Each number is 128 + 32 x the weight over its row's rms, rounded and kept within 0 to 255. Layers, rows and columns count from 0. Numbers have three digits each. The size before them is the row's rms in percent of the matrix's.

# up: layer 17 MLP up, 1024x256, rms 0.0878, rows 820-919, columns 64-127
# down: layer 17 MLP down (transposed), 1024x256, rms 0.0819, rows 820-919, columns 64-127
up820 094:137078084083143095130137106131135136114163094180183168124134148154099087141139089146137154102152073082140103150145112126092197176070145174182169046140130184183171146134101107129090157159133137
down820 098:168173137164139122055132133116152072096082133109104154111145099096109193157127162114127071156143184174167131137094064150164101084178135153099171165159162072117125197181163090089089107109113165
up821 107:105148092135141114086085114140121108113111115194145138149107140159179120089129099127159093147133114113116093157111139148144094169122094140133164138071167171173115106107136123094143106067110166
down821 107:110134104097162108092102109164135103179076122107103142193183087099133112103055121200165135098131124153114128099184084136135153151103138147117129146097123084071159040142141167093071151138174156
up822 100:115116089099122047117088114105116156092117117114158138121169182120110167120166098138104148088110060133113155084164176168180148150115122093141151176130104115109160116138105132127086176141088116
down822 105:150164184102188149121094122133173110215153161120109049168098111140143124138118082088155149162125156158142149159145097148105153166153156131142133092137156149098134123105175115125138127107173133
up823 098:095118093098065129137163131141111095140135087096129140061156156175178180196119097109112099070124162110158099110136118097213159152143082157089080187102178125145142066133056096159159105088041130
down823 095:096187159131161109113121106149153141137116198192135115128188077106157084131136107154083113174173125123100155076141154166124109124127167099114122098149137135091151161141187117128144121069149128
up824 099:079161094105109098165141088124143127130140153197168102056149145128179135142081167125155138130132088122134102216183193163094164090165083136140177106148122112158099153082118167125152128065167120
down824 100:152138165123142154075145140091129101094082198113067145181165124158149171152098067122118097171090177152111143133121093076195163158152140141083114135093179146112148073131123114113106112171142155
up825 106:057221164091165135167080075086080091094156158121098138124111155107178098133161149051149170149139081085102105193174106145164130193161068099148094117120127120104111129096173109178115180140066165
down825 113:144077159187066135130142187120166090065135174132119106094144173107112104117117115103174146133145161098168109138134101159119117142172070159125117120114146176153118089128131178112100151116158147
up826 096:135130117117131082164144091194086119106142097170182101141082086109121113082201181092046143123086064143073086111171063150140145122156082068094098140110117134113137124136126182142111109110065152
down826 101:104175159099088166111133138102133135147099124079046138129179169142094186136133077168157124198183160132138173086073124098168132127148195155155159101092153117101130126082124119085117136103125162
up827 103:153126180086103107114120164192134086115144144135124117070086170194172121139167120122090099124170116111170090217149165158131079174084132098126161140123161121178106105092122100103086118104134083
down827 104:087121101127122106098120136086133144081060133116138086103198084154101106127095076137164159091123134183128063088080174098200123133155116068125076071122102133128157115130170116149143115158126130
up828 100:090145111084123135090172152171138163112103103154171146117173148113120148115163164128123157158163078142102066102162151135109155103129110154125096139174139080142149156071118057112170117117116073
down828 096:152133139014134143149194182104162098051149166097069103218131171179170159117118128150085115091122103118131059108124097121127113130141180150110083099120129223101111083088149146176111189163086123
up829 096:166213112116123080107123104181114136106108111133154117070113156109145094200172133154085128078100124167117080144052144116128125161111143107125167174165086135150113135165163159137074165089054110
down829 096:091161115041120112136157078151145153090202170143186095178143121177157202056132056123174148148142169116136143129134095134115079177130159149146127123079123108146108099181111095130150124110142128
up830 094:118099100104088099131121200112147108095077149118110138162175131164086098026166114098180117104084102160159167133139186109132131167057153118159143137162083121181089151103147097120133087110152092
down830 092:144138141154146111163137117171098118139142127144131131127184163135130166130125108186143104195127112070069102125101050170118086105135099120140064158132112086109153106170154099100119202106159176
up831 095:132141098118096129093126128133141115109126166195041087132157156152149211121150113169073129133160109127155108169110185068138147134107081110085104158182131161115142147131079054149074112108164105
down831 098:154119129160176126133166190148102146123153080109158158154135106108097136085087120171181107133143131084183111092155110127138109116112123107141117144091118096144130122164139173132116147128092141
up832 100:164126098138152124080077171138146109083115149132087137178166128077095094085093075145119053070097146116104070150089133133135132127164153138199085137167173092120145081142142128116060150069093149
down832 106:102097119103123171155175149186106175142073120096199164091092133126141140149150117141113102130121032101197163120097154104178183148145126131126205128201131109136177134082101115149174122114131150
up833 098:094164112095115097088106146118146101139137138098187113168143128169144135123130147151162159123156080127205140171160153105134108139133152186129065109082148133179142131146186076150169131123059180
down833 099:107162103170163117118094143108097158184119118172159147121113096158142133103176145135095115135101106114140132062112154128096126154138134133116203083112079134089163142086155216120145138091115074
up834 096:109136108124143051164109137157048112111108097123099204120102092125120147133142102143110130124173099111113133093028142150130129151125112115104110104148124100111176140135171127081104151158091110
down834 092:081119169117142126169173139116123144115078160136185089131089142083123136134120147103112112128078122145126130174134108114093131141148062146146128135122082169147120103148190140147140135090149182
up835 095:140125174148155137138146143150069066138062090147125120093128135079134166093116187121142128108091121191162127128118152139171126112108095123089096095060127159165136165116092077116128101111106081
down835 099:139142121082092170124125102100125167074130193084133177101103148152176126114136097147096133093149142090124155084135128092119119102118115121189161106132125100095123126116119106151127156113114202
up836 094:138105107116085122130058094117119111163137101185164151074121149143146188140135069110161175152133091118116111132138130141100121189139115185133085181086137106108154086141123165135105138156100171
down836 097:124173150171151120144150110138107155000130092086126075063144123071137136107108105100118141086083068108157094190131176106145128095130140095103164142148073106159106147095143148097181156112128127
up837 099:151155137128127067149150107136097095116144153146144090128138101141171128118148148144165143146129113147113102143068140117129128112148088135113154119146115148105157096094124101115141111113151113
down837 097:048121149119163127123101133133089183147150125061152096145187076119114129140175140127123177154084173180117129117125179158124112119091159058137119100128159093090104105112094152115156168124129173
up838 098:150163098059165085137042103103120148124133081163126081152031115132117172128132124099187090132124104097128118094105148144188098105154150130081151158098115155094172112126127110183146118122121133
down838 096:117151103212117178126166198117102090157112117124122159171148100120126114090149147113114191168111185082127123144106135128130187091158120195138079099139166145103134102114076121102113126070152142
up839 104:144079055137118111084130106076167182121111115134104161142137143124119115091095107150159112146096147162093103149130181077129157151128091105151133130133210175064163095139165110103111136165095165
down839 103:132149147116139128121127091118178141116136105145130123073113109121173084158136135142109118166126229120153158174194152111172146102140151176129091124125086108118136128161110131079158069091121148
up840 098:142110097129141064136046060131126183125175184115134116121148146190139120105164100147166120135145138130139104129137149156196125103110102159141138122120164199108113126138125100188163093103136081
down840 098:132138149109161116137232174140058151132113119130153129216113148084142117107122140123103131158114090154109113130140132135184098179092192091184143161136055127114119175153112166055139087123113190
up841 102:124112167136140124108134126137150076112136175176120132158172159125128108138187108107110064161097119108146108075153163185129074158065160134102171095148103113108148103114143082164137120178111152
down841 100:147100101139185143097148090138113168196083156112061212107120109168100142101083161160097127056127192119094145188085122063178190111154108164167086093085071133141136115112107160114130126127143149
up842 104:145125090148136125024134088107140092097162126136067103114149151103144159122108103132116111129138158105085192086119143133126094142107113174108208103124118120116128096118119153158163123137096139
down842 100:152086075165140133101151134102160184185199097100122157175136195061046160176113188144165137064142137083133086182109133139191161116167148136192002106119135098091144136095169085095158112174090104
up843 099:114176082148131133151075156200114101117184197104126099119108092134177161111137090115124097145147154111118082111145122132132156098074079132101133101107186126172138162128161111176146137186086103
down843 098:150162121094132161140077165110101065112096145161138119163085135128030107133147230082087186130106098130172202134122080173107132137146158091184131105130141209081145142111147151136158119115135049
up844 093:093139115062145137092134129195183156108143104147095163118179116114119159143212151098157098160147085148153132123136121110143188132080127161152137138117086156119209156134120131123138122129132132
down844 089:122169134118180101139096127091119118075106140091097133112142132135109105152137087134133184121146129141098160153140151151149114132167115106154125160133130147096101082124134139173155121181149108
up845 100:119140089121128147125111118124096072109092057140127129121119155097098099117157096121144105071156146141129105097163099148138142165129134153127124089120167170122172122137091135138159154156138095
down845 098:114134181124146123066108103208134163116144110169123113106079137092169196112037145078112104129175091138100084169107129074154099100135116096141133137116122129100171206124125122124150143091115113
up846 097:122125154122158097100105114171095122109130074127049126130180157142147176118122143081158100078135046074074092174181104144107147119102123115103139093125142139130189144117126090132090152165087127
down846 102:172144109118114193138076080063091142193153164137160153122132092114133084113149144098100158165129181163131189102138105140125077158120019131132096148134120137161102120155142143128184064138202107
up847 102:114194179136079172139093087113110099099119101111151130148102093139172137141143187129114165085067105114118189106140101157170193137147105120112069147106107201123178188130079101119129143221120102
down847 099:111113151098105102101138184189163125122121137114128149133162168116102098101170115115086100090092144105165068143110134098108119145090131182112135104169107138162124071160108068128064112122109149
up848 105:119164163087107053075134113101103129095182150127162145140097159149128114088105145129077094100117130176172163142131149148188116131104151109135128136139139096157169114135137115102150184162162104
down848 107:121107092067139108077100101138076137123112103105141120111109120129111114103124075156126176103155167075100111082105151096154120183135195092136127147133127191158129148122136148145140116164032098
up849 106:134105105142131121145128125195114128103151101141088153083116130100150154050099148123102106148103098119127137132138114160157121162128100073134107116193109090122107149132141055037196148124131115
down849 101:177121099107149141126182166139183155089142129165142130137126116121128123110152182091075131124073108068166153084174114142081144150119130134154160124077133134159156127139121130201114139164147098
up850 101:167114140099117091121148136159124141117101142124103168134214111127117146162126156109120119133092121106136126116172187138127121075125134141146127133094105129093168131146137060094107137055184141
down850 101:178111094176128195114149130137122150115203137116142104130137124143168191140085081081132131052202094176089116072168115138170131140129093073124149091092087173085102116129124113128173154135079154
up851 104:203071182136144115070109147047106093104113183095153123065067153146161094109118135083167149081066107100125126150073135171121087114116118148089090133094158097139162143175119138201153156080157165
down851 098:091146134114099121145095173127133157166144165165202132128135146046157178146125143139151124092102106173192191177127150122068096101110120132132110135177133175149069120095181158112144146128135113
up852 098:163154106135107044092090109127120088130136145189161124136105137179177159089133114102194097146092112129120108142141139093144129211162077140055147059166109106151120092138157108184188147106105113
down852 101:131143140082147141164115130172123185080107135123049133149148157118125093154081113131089150098145128149127111077158152119157176111101159180163163115143114165112147163080111130114180154172089118
up853 099:117185157083098145120158098122068110113107142109097165143101116139100174077105104152111157142150106118119153121135141160100127122143153182200049173114142123173126168083136176190094092131042068
down853 094:140101124158128101117071132184170100214147146128106091134130125149131156142098118118190197158143097129132118102094124153204060099107128107154113100150182107130144090125141098126114138104161165
up854 104:079167165099098131156114125190113117121142092079137100069097113133179156155079103114122081069155134157149157193116102133124143118119115112089115120106154191108114133155108091156119128130133158
down854 103:150135089167124132095112180111147132124127147113098133141126160126072117210100145173112109153150132130094121106113154064171174094140143182161111172140192086095188136093149145138139127109145084
up855 104:108110113155126120123127053131148084104123146149102129108101110084161141167139140114159163114141104124104117212120131131164129196022076153162165139127142118099115097046157099142136141170157165
down855 107:146136160167115127102131130192167102089180154103116099089156172089097122091176063168108163100096142143092126102142126149128118139145104137079123134166085150111094126131157166107076146077125068
up856 102:171146109137174153067074157115126176106148136124094156086122130108171131156139062126100166196118119157141094108157166135172054118155093094163136167161097142122179091130088164177081135129135180
down856 099:067142106102190132136090073123106141255108169161170175139112137154143176096081106160103097128116137136080140079111134110102178152129172165108130110131122160124092135154153100126159125134096121
up857 092:129122139111093115129148090143051112148099105132141114135160096174132134190161106077122088117125117102192172111188134121183117118143148113144116150100148135146122151156114142155148153170139184
down857 089:153129159112167153152155131134203141099142169104126088172123152108091134129055125123131141134117169146080103114119164139140148093190107135113165134170092138122084126084138143128144091119097079
up858 099:163133142113087086122132143194125110127148142177115117128160144159106179089143103144170129166119094085129103149128122112221122148134108174129063077069195156157125171155168146082146176122113105
down858 106:128166100105177127164118085089124124073127141136107120077130158115141100146157145102124071079156149137130142123109132124047137062119151127128148158188087062061129117136081097159089115150100128
up859 102:135112128151087114149127095104114073101073158158126161141119176149128133106126099119045126110074110130197108146071077129174120113043131163078119132101179163128086138162102070118099137114120129
down859 101:131185133051135094072150056140148148136163078115143106131124143165145127139176129166121122183111098098146111066147193160080183166152133126168169106131094113106186100161155150150137136122139108
up860 094:154148146158152087139127108173073120110159136124133137067064136151090116136086144113096202098130121092127155103148105137157074134127103154128119148094120141087150153144151108146137209163086153
down860 095:157171167146143145089117142140161084222095117124074152133149144110098071114148123098120066169152166136087075138090201152144159180094128060138103114107121082166117136154067140092136043132114137
up861 101:139116124092131161064133125100144080124100093149125126088049131151126140134158160135170157109153146181145106164125187136172104164130108168123089108112089109112124098149104126154179196058159168
down861 096:088098139169126182139129092132131143116176164190137116141098157169178163206075108109176135133131090071090137087128101126116127111109076132150086115139108129193124124123104138095101120084133118
up862 101:167118139121080155146163147123123109093131147166171143131078139175106151156064117106181160136137130120169058133126166160143125135128078186147098111136132095148102102175091085115123147084121087
down862 097:086166100083147177109143103125121114121166109181106093145118106080146107124128131106165181148107119163132192110094101146140178089063130081091104137192156160060128179117165111188132154146156134
up863 091:194156205076160113082135157138085067115176122092169075172117149143124118179132151060173116164139110093169157109107119116145127103115096098163089123101118131137118118117074142051142175130144152
down863 094:086112146202112159166078151149171195175104179168085108106149103157107134065118155163088120106165163204098112124156169165149172151145139143102124044105125159178164109143164098185090075136113089
up864 091:121185133124147162134138135193073126157140142138195129115134083164186071146147115109165159049105121102175106140138143134110125108075101085101124074096138113143153181098140107089129140073117078
down864 090:131120124065132053115121147061131131101087159086072196150121196109134142090092139158104097190133106146057132071112052127091121145164121162159148142146125159127161064155093151161161142174156136
up865 105:143171105132163113073147110126085105095131134149059130160150143098144111159103078089131074084144126118084128138105160132137116085099093125159146099163130118109171090152134081112082145081165123
down865 103:122116146118126105109080151118146130124116131143137203137163103104143079116143163126088127145141113118108090137089170148117138131121096137160098067097151156128132050077146137111090106172138127
up866 096:098126111072159157102173104102074110110104160125172228122109165084176111164082132105117119109166097148176142159158165088145088105138111157137097096169157121134169164096096128155153145118175136
down866 096:180195148225160136139096169110131136138163101118108065136162110146109155093162074126128130103096118096098094123078097158142137133127081132132203144150102082125132039134146133101091105133050134
up867 097:147157078154148178148122132168151069090138141138116162084125087150088129138133197079137131044185128149121155122104085175207100195122102109171168161082154189072106117102134145067202138126146152
down867 103:106128159130150134139131114168110155255096123194133106118149166146126144133097129130136115129130064116188094080195086087072134093178160101164106125141111143108129121154110140164087133124044101
up868 091:093119123124177130121145092100089163126021141134085171140056114202128128136116095161140115186111166121137173134158120152122117135097150114111123114107136189084159147167114152143166122031114142
down868 090:170154117175109129173106141205120098107252117119154137056160134073182175116097121125078116099175170136067109154118124118076119138166101136119095159168135053139129121105095131161128155169117174
up869 105:080087128087081176142103159074143101110107090150201134097086157118079083105096131124158116122163105126163155190070166238111149123156075133092089071112179147128147134110082169103081163139153090
down869 109:131140099142127116111127099134177150171187168155156138101122154173102158093182111061147173120082152116151132081126117146102138174110120174120122168115099137206132124142085120126172119135119176
up870 102:144145093102132108180135139060087149117124162185132067152092125148122125133176064158174107107115128071127119106147177171159151156055141154161172098104140147199113093109112181084089127114121142
down870 099:128150064113127085104070092144126103179139112110150128109144142132092160101182125164148116129147081145097132168118119086094140125137081137125055097146141116091125189199144160170177133143150149
up871 102:140080148121069098120135105203132114109105108135127114067097122110149167132124113137112121128145083151171173168103087099098105174075089087122076121153140168142084132098123043115148159097132152
down871 104:105178171090203162117093128082153105087150106114086103174123128120103099135139135126139180138141127080074095135142147101132170124127124106097163172072127080073163173133130177152073125130131166
up872 100:114133114117165063155080045085136121115175056132140146082064130124112120128162095092103135115138090074092089116139114190155113201097142134110160076146083178158163094133097168118216147114133125
down872 095:162153152151095095129138164137126117176120143095150160151172090167112081143226141055122189118135144144152116095176120141113095112128134133134093154130144120142106125158098157129076137160116132
up873 102:067170181124143093133042128139115140128163167183088132125119064089160088144088112124109149151112076108185142140131167213149171080085107120172162147185100122105147086199097106116104109164088129
down873 101:121150099083183199117137159137112154188128116099115151115111091129123129096123088180134055108135145127114108181085099103205099150150145149131144141070108156089142194139118118140157092086165149
up874 098:135131128121084097081188121173139178113100118184093185120079204097182181104104076184173085145101060118098137198141187143166131159099120097159103071094182124078125084112143176173152134126120146
down874 103:119172116099160132203111087088123055172131173086147041121137070164140149064142139117101090085126150144140124110124139114163109114185128171119118177139175144204163194150092073046159097094132117
up875 093:088119118082111109135165104126111105125075148119173169174144121117111139114143106146125156132160071135139152144093163127150165092150117157137100118124143188171141179114118131151104112115077106
down875 096:217124158105160156160144065121185135176159086129111121154148105092068126184143139125130110161151175119097071182154137132107119116083121132128165193184124124126099122142092109082174133129186117
up876 096:099127099144108119100145083150144101132056151089178196062068117144191148152158123119136115077162129105102121134107143123176153116034160096060101065109116112072189141135135145163133117150102109
down876 096:149141126100132120164125161108101101211154143154160102159167164122062139127147130104116175146128126162143111084190139100066136161229095187123147180120171119172080086134147120090149116068093109
up877 099:122164194096098101129129050125094181097120161180117179132130155138142173146151110181106100091123022180195138093138150107130148146120094146097104056114116172109133085123089119169157109046136157
down877 097:118130098150189084124161105113190141172078116126135138171099114094140140161104127136195162193107157164027102167067168120114158158105160090125102117125129124097061175175147103030145101173152149
up878 091:130065118060182172152117126138040131117130104116135174057090133161130112161103159140171124120133096075170082119119167138132098141108153137109131145139115131070138176148130125093134146127158167
down878 091:086189148160085143070156189154136150155076152138203083166139157125152110073133123118141131100131151108108138130164108114114176157189108105137125112151160161214136136087120143157117155154120143
up879 101:143102162093118125104104102112199121114131124158142119063137125133178112104090136174141147121114106116146127144158139121159148159102179144057155090118154171080173118098055129165156220108144134
down879 099:161093149117124121132172189146087146121103140053113093163130163099105129162159117088143137177139107137082111137120158153111149157155148103186132081137108125133089107097120120121084081125130133
up880 102:146078139175142157146182138131141106118166153185136201125094108128128140115115149161140170095150136081110100132145112152104198211131124143179056110098154182114179099178134157114126135121052110
down880 101:115186131078152113100160160130111204191140110129125164111104028108131106076178139141086080131072095155130128153047167108153159139092086121107157137177140078127065156076149126110185108136158145
up881 095:173141148155120139141108120147086101122116131132080087115108105141116164125158133186133150110186124129123135129111123149166149160106115083113116125149217122147124127157055127193121130126096168
down881 100:108118080093107130120155177109163174028172123102124120150105137155155090162105173115121096108123128118128139164092162141135129106130115188112164177115139136122152156142176125113128105165179098
up882 107:081141087084128191072165112130115079091059134064139186152101148141112105088121036083124112114138136139181146104146145107123169137117093149138082128144149108149165097131169140114157165160127097
down882 109:145149199090108118147146157142157126255158125161145084169126186106070136128175177143122085117155099125177101143106103133086174138100115088120156146092058168073103131150165145131101130128159141
up883 092:197115099152115112130127124089088129127116058135165154152166101162174126091087137124109108096147082077195138139115152107118160095111111097163116142126121153088098092125145117119136146112099202
down883 094:024176121123111188108127154161106120137165133107106134122145127137076169166164083124143120145105170090070115145142076140130118148122115144130182128137144106137131160147124118124121117123147031
up884 096:076123106117098115115135117180156076112088143145109147130180106159206149092158091137175109122140122119101100184153122105164180144125061129179150116099098136118129111068128106070170140107033152
down884 096:188099166088079083110081117127141165168130168165147091154150109140116091145124082096156115176159174083096137111196141120116127148153142167139111073145133146182112153125110116162147131151134169
up885 102:128192144132141063093183151181190146103148135144108125126043161066099140166115083127091102155124109128160089153109168134148189088076076176171149168142127083114187154102095117100118136114132117
down885 100:188120137118135137181137133176084078122087069130165144122148161132166115092080110118164145132181093127085185156155083101082063132123098106096109143116151153134105124113107145121142104084150160
up886 106:157119149124140109165095125184103122094137149103106173149146107103119137071133103108122107157174143052198112130150138115096128116150118160111099115153183171096118134055143119101145183162132167
down886 104:088112061132102164109207110131155165170101141153088164086133084084157197122112137152111183127152119161128147098101172143173092163089160084128166095122144100177134100090126203082118160112131112
up887 097:157133093146096163079094155138159116122121113103103102149164108077098123124132141069115080112112158142123103131089134153131108110121109147096095160171170041137084148164080118127145120080102175
down887 102:092119134099111092139164109151145136094133115122191194122133131157174127068124143156142147162139058152154179150165173108117145169184111142156155111140083190127166126111124176178104123199135116
up888 105:142184089110126118105055109147125150107143121112106096183114152176136131101123112131191114105076119192186059110113153145106129113137132116124059118104096160146131119180142097161123164104078115
down888 101:162167087127149093127204101131113091104119142205128095134117140131044117166118133021079171215124110046148110151159109153126154095102162168052121184160119145099157137077151108099125136136130131
up889 100:130104190126169075148151149167134141118132100146179131081115146036127211145140062093152129066121119149165103135123139141122136160145136097090098119157121118167171152142162127192166152110077201
down889 099:177192107108136155150141153119107102082083146160127168146061102134154090089146157148125133104143162123105157073124135145125154066136118121140163079089149139114080175156067106070102160118118132
up890 105:118139077149123120124070136144143144119148058172128094138091117091147132137184135130096138113128114133111114136123109130156140124096130164071105076133185183150102157118119114157145144125090110
down890 101:114086193098126123151148136135104116055105134084132078164106119118125164152125150124096118119077065132110112106110129155120090173116130151197103204141118114133149088125134165141132083155128170
up891 103:073173138069129124149122104174122119086085118111139126131127160164167161133165058092120105119144137149161079073118154125206141091127156151103123116165160105165157117198139140230046209140136143
down891 099:134101147185163176148187112126138125138171101127096210136095139178109111085065161133162134140103117110102168133096113175165113131101147120088151123062131161101181147086108148109110161165183115
up892 104:126169131127099130135153125152077171098109145124171134087057139173174132147158105167168126155117097117154110184109188167145084124124107110105211135137137105090136114122134111200148112083150103
down892 106:147104120077156140128122154135127120173190136105191168148177157097079133177121192131146126113150088140145102126134163135104144159112138166088176077109151156122222064099154159058163185143100132
up893 095:137168120104183111113114113171139102115089109117116179141171105094104132046104170071104095104169129065128162175135154142163154171118132157125115153135156132124152129081135099144087158172113170
down893 099:090052112194095161151136155073134142140130134094163107121128143137167096166105134156114163218103164174139125137157117084121157123056132098103136128121140104168119184189116115149172119107099126
up894 095:119135179111081110129152149112117100158118183173124158130108165172137132100144119124061137103075098138102127128137108217132021137069146228157149083143111091125104123130088174148070141112043053
down894 096:131120091135152131141109050134137144035166126123155057169110104106073160108080124139179113153227137126117151151112127077075234146162087092120198164130154135140124116137191105149128142090202199
up895 108:101188104079128138153117171202101110089101125172172139095117145095122185184118135118147087108111109145183124183187097094134140134123091148118157106078149133152097079110112121166112123116146185
down895 105:175089082114084109135155135121140117185124171120210089128134124124113143135118133054136173115088094119146110137068165136178165159169135102143125070142181098147136136128121154090120139157159124
up896 098:102179114041155130114134134101031140115116109146127109100113163143118136108130109149134113125185157152098073220105129113162134123136103146122062135137127109096116083138096146159154151081156131
down896 093:165112118130130141084082157114137099151125127157093107171067124143142125108124139087113208045153127160068105117127126174166168201138138203111121127136094123183100072112101094105130149151134160
up897 108:120140133124095128048104096169085139067152093091141084116148133049144148144182152156124114078120076109135107150060152185125127139130126096160126144112123074149148130103143172165111146135141117
down897 110:104158120127148121238087148125119122177162185150161136159138147172073163139116147104156136139110131141156130100132152122147120173126119145124147089106092167150173142138191147139077104124119126
up898 089:132130136107107164124116149147150130103140093112135077179154199116086140134130122146164108142181073148133108142103094220097082129101141110114143144158176118185158159127146154161148114155096171
down898 096:123109170131180112152112090098076123174122142130114195078133039157140135119115114088118132095072196095093139140160149063150173122127096122148112066102121147095133127144129062127110103112170110
up899 097:094140164078114134123093100103077123117119000104125129168124128150087213162120125122155126105147084115151182143156106181174191125163102167162171133107092122145180072109143114189098154148130144
down899 097:163203065130145090142147151139137109131079128071144114145150151141141107126159089121091101142153178062145085127140161128156093124151103127132062052145160116147080117111136175089118099129116147
up900 101:126161077142152107118129101095163145096119115153094173086157137113173169165177120122127099157120141129114129098123142169125126108082116103112143103187093095098156106154118100185125142119093134
down900 102:124178147120116165170125143165088080190111147173169091184134104142113126082135125128118135091189139134151159138139088130124134152109100169080100139055200109190088156175141155101107125136103125
up901 097:121155032170145163142092168195102112110091130104145154131063072113153161117144108109110132131089110110135120162140115197131107093142111149168161121140111143134172098135137135160090134187056169
down901 096:122127161079070099127104114105188111255156089125107096073109141185108144138117139132158116137143158135146113103165141069111117154172089105114145120130092137104125162101125123147111126165160136
up902 094:136147126122110097125133118153160152097151125134168203151045133096113109127188180160081120157131107159178132149139127127094084085163126123115146136092081146168137164191128095046154117108124089
down902 095:149136093138172115132108125075106102110091137143100120116151131169140118131107044114190184096136134060077110094182142167149177159116134138060131170161196112137150103121144130206058146175141111
up903 103:107122098112171201090152144179102139107093119104175144163148158184137099144122063168171111089129134093095085152187196095128116145132093135105144076142107127136157069178150133160145142143101150
down903 104:187112181115137165175140122119141157121104094098096161137072163118161150125092127101119171144143091103127096102184120136091124115122154148131179130133118170117171096136124120138092170090122129
up904 103:134113094082125102159137125199180144118140090103135141096079133124156143076158124112192102089210149181191087141067142149144094166072093142082186107093153100150148099117153126130110172117109120
down904 103:071121144115102156142101104105070163089131178183099154085204098115152149138137143079099118160149112116059126133155123125125140181125121105137134133199099127110106121127139122170117118107170112
up905 097:129119087087039143109144125120194098119092103137152172142092188122097131055118119160115118145156116129102101093078166149156144130122088145117060121136122120177163156191112128123166161122140096
down905 103:073140105172183093163109147150095164128140156108120109121144084133189086193134108115110111063144121113151161161151152173101094099154186123121167095071124087093117105068158126107099110114167141
up906 097:135127163161145093119109125120169184110083052153139133148107148126125134105122159114132085106126141167130098136071152160158159129125146084139114147129125106092092137109168069103097101099146150
down906 097:108083224091125127162120072140126113201160133131240134119126144117125066128102157062144145132115062109111146136142113081130146153145126157111149091157071147173117113114140132165131138203108064
up907 098:206131129168118134125139144131070108093117095132161145127103151093124143100141108105056128140135119049174141127117172160083088115138113129111091110082187146080132111152100146119120200188151174
down907 097:075130094152127143097166103160149127189119174058068109102071127100134119153090135088138133121154192155103147121211112109156122115155109138121111193093198136085099093182109155161107183111104182
up908 104:071127113129136136105110088076187072099103127114117077156156145086133154185092139080151095110147145158130158133124108167146107128087092192078142131057135139198135086133094113139157135104108116
down908 097:155142138105116070101136126187141145111087135224087206128049112120129169037155154148101163145127095089111150095107113135181167160072107164107093118162123136152103197087142160117149076191113067
up909 102:138107101089191136137078071159177078096174088168125167106131211159176127164106093115094171077107150149148122174109147112145159161152101149157163060114161148164105083142111092109189118157117080
down909 101:111178088076145137142129119094133133158126084115192139054135174108160192169108081193157134163125110163113113159174147166088150085131164159125148069118119042104165150098100095079123141077129184
up910 102:062118176104096136117167123100162173103080135124162105151148157129114169150135098119126135122139131122099127143169145136200106110109119175081124093074110136118131121120079068130123181167189108
down910 108:098141145099130148109137125126104176000139112217144134133144157120126157075156127056149154124087085119111152137053155137107118143092146111131114083087117155102070175136110147154104129154116133
up911 100:165125135111162099111097059110161139124085063198131104110108165159173132140141063105100099142174139138130091164129178118160157113114115157136136106067161176171173111156126149162182121161169107
down911 103:124122141121136157157129119104165108086131175106193184064171108130150092118083094159175109145081104104149172073138066132145088123068118125124103164180126148073135094142111164073117124073058112
up912 099:179128129155078103077149132168155160109132127081144149167133175164226122118128106113125128143133140076172117130117136142122163139159105136103228124140152142138150108148128047144156165109135173
down912 097:159091162147088151153095116135101153110134137168092206111125172101097125143132167121107108111121119160085174085095149193152117214155095158110103146150121145136143146068104076127116082200139148
up913 107:118147154106132110145115074127157108122110134203122179115111146148117148124145124155174099110094094098151101099149213149119117131098117112058148066075171080113110104140114092088137146057133165
down913 106:184096109117133079196084111121133130069114127137184108123158121063130055073101171110121132126127132137150066112107113108121121137149115077154148110135088174119091151098164181118127141160124151
up914 113:179096132091118121179143092102054074121124111123158141125094124132106156119163121084133151131181151061098144156139096118117094221068058147148089108085110123109132124137140058150147184099083143
down914 097:161132137107122102113182157160096089255126123134125109122122140158135111153123122129067087142145182091125175057115078084137136155154113127127123152095132165110112118215090119155117137103087164
up915 101:089168114123143129045083108164135150097132081097156108190133225174119092178155088104099139077178106157095083174063115146101176157135118086174134127119137124117114140168145154137147107129117185
down915 102:122092145118111175194095131135141121115161153127110146074137134123158202088102131109152142067125128110116177110122111107144135117068139144103079081078184120133170132136154088174074165099097089
up916 093:113137148124157153106138124194098108131142154078104157143181115175148162140113120112113101093236070141116084151147081116191133132178121139185103128066132136114164141166127171178106124102139089
down916 097:169115105085124103158110089085168129134091145170149108137125097079141089114132142146158180112080160106145134161108113130128138112100137120077166104175136107142067166132117110078168144150115162
up917 088:201152184081157142136161141149116146135110096070135139141110059091123170194178185111161122151143085090149162188125125093171112195119117126165105148084134145118090154125123181134163142085134171
down917 094:137052089113117096145047069112136113179158142193130110128136174165163098134103104106158080135131147190107104056127152176065128130107165135122158077153129138102161113181145112102089122159143106
up918 097:121125139165161076127083128150124056092102098196146187150068103160132128137115095169165121153115151162147121153129187126127202174094160152160138074115137097116163103141144113107097117118135117
down918 095:157103105096124134163184120129088178216162122160113074108172125084089119167162164130122120130100109088099110061179068153106121079140131105083147139134102162147142170105111117130161156177137182
up919 108:137181125142134111164079097129129136087169098119107080120093154180195140180093121173113154089124131138136105187128129115107117118101158181173119110103162119114151144148155163068097124101099053
down919 102:141146150120167102108151139131089121147094138102176068164141103098135125209213138192113087125152134144119147136129089178145057135131116175064138179132071138124144123180115133167108174107092084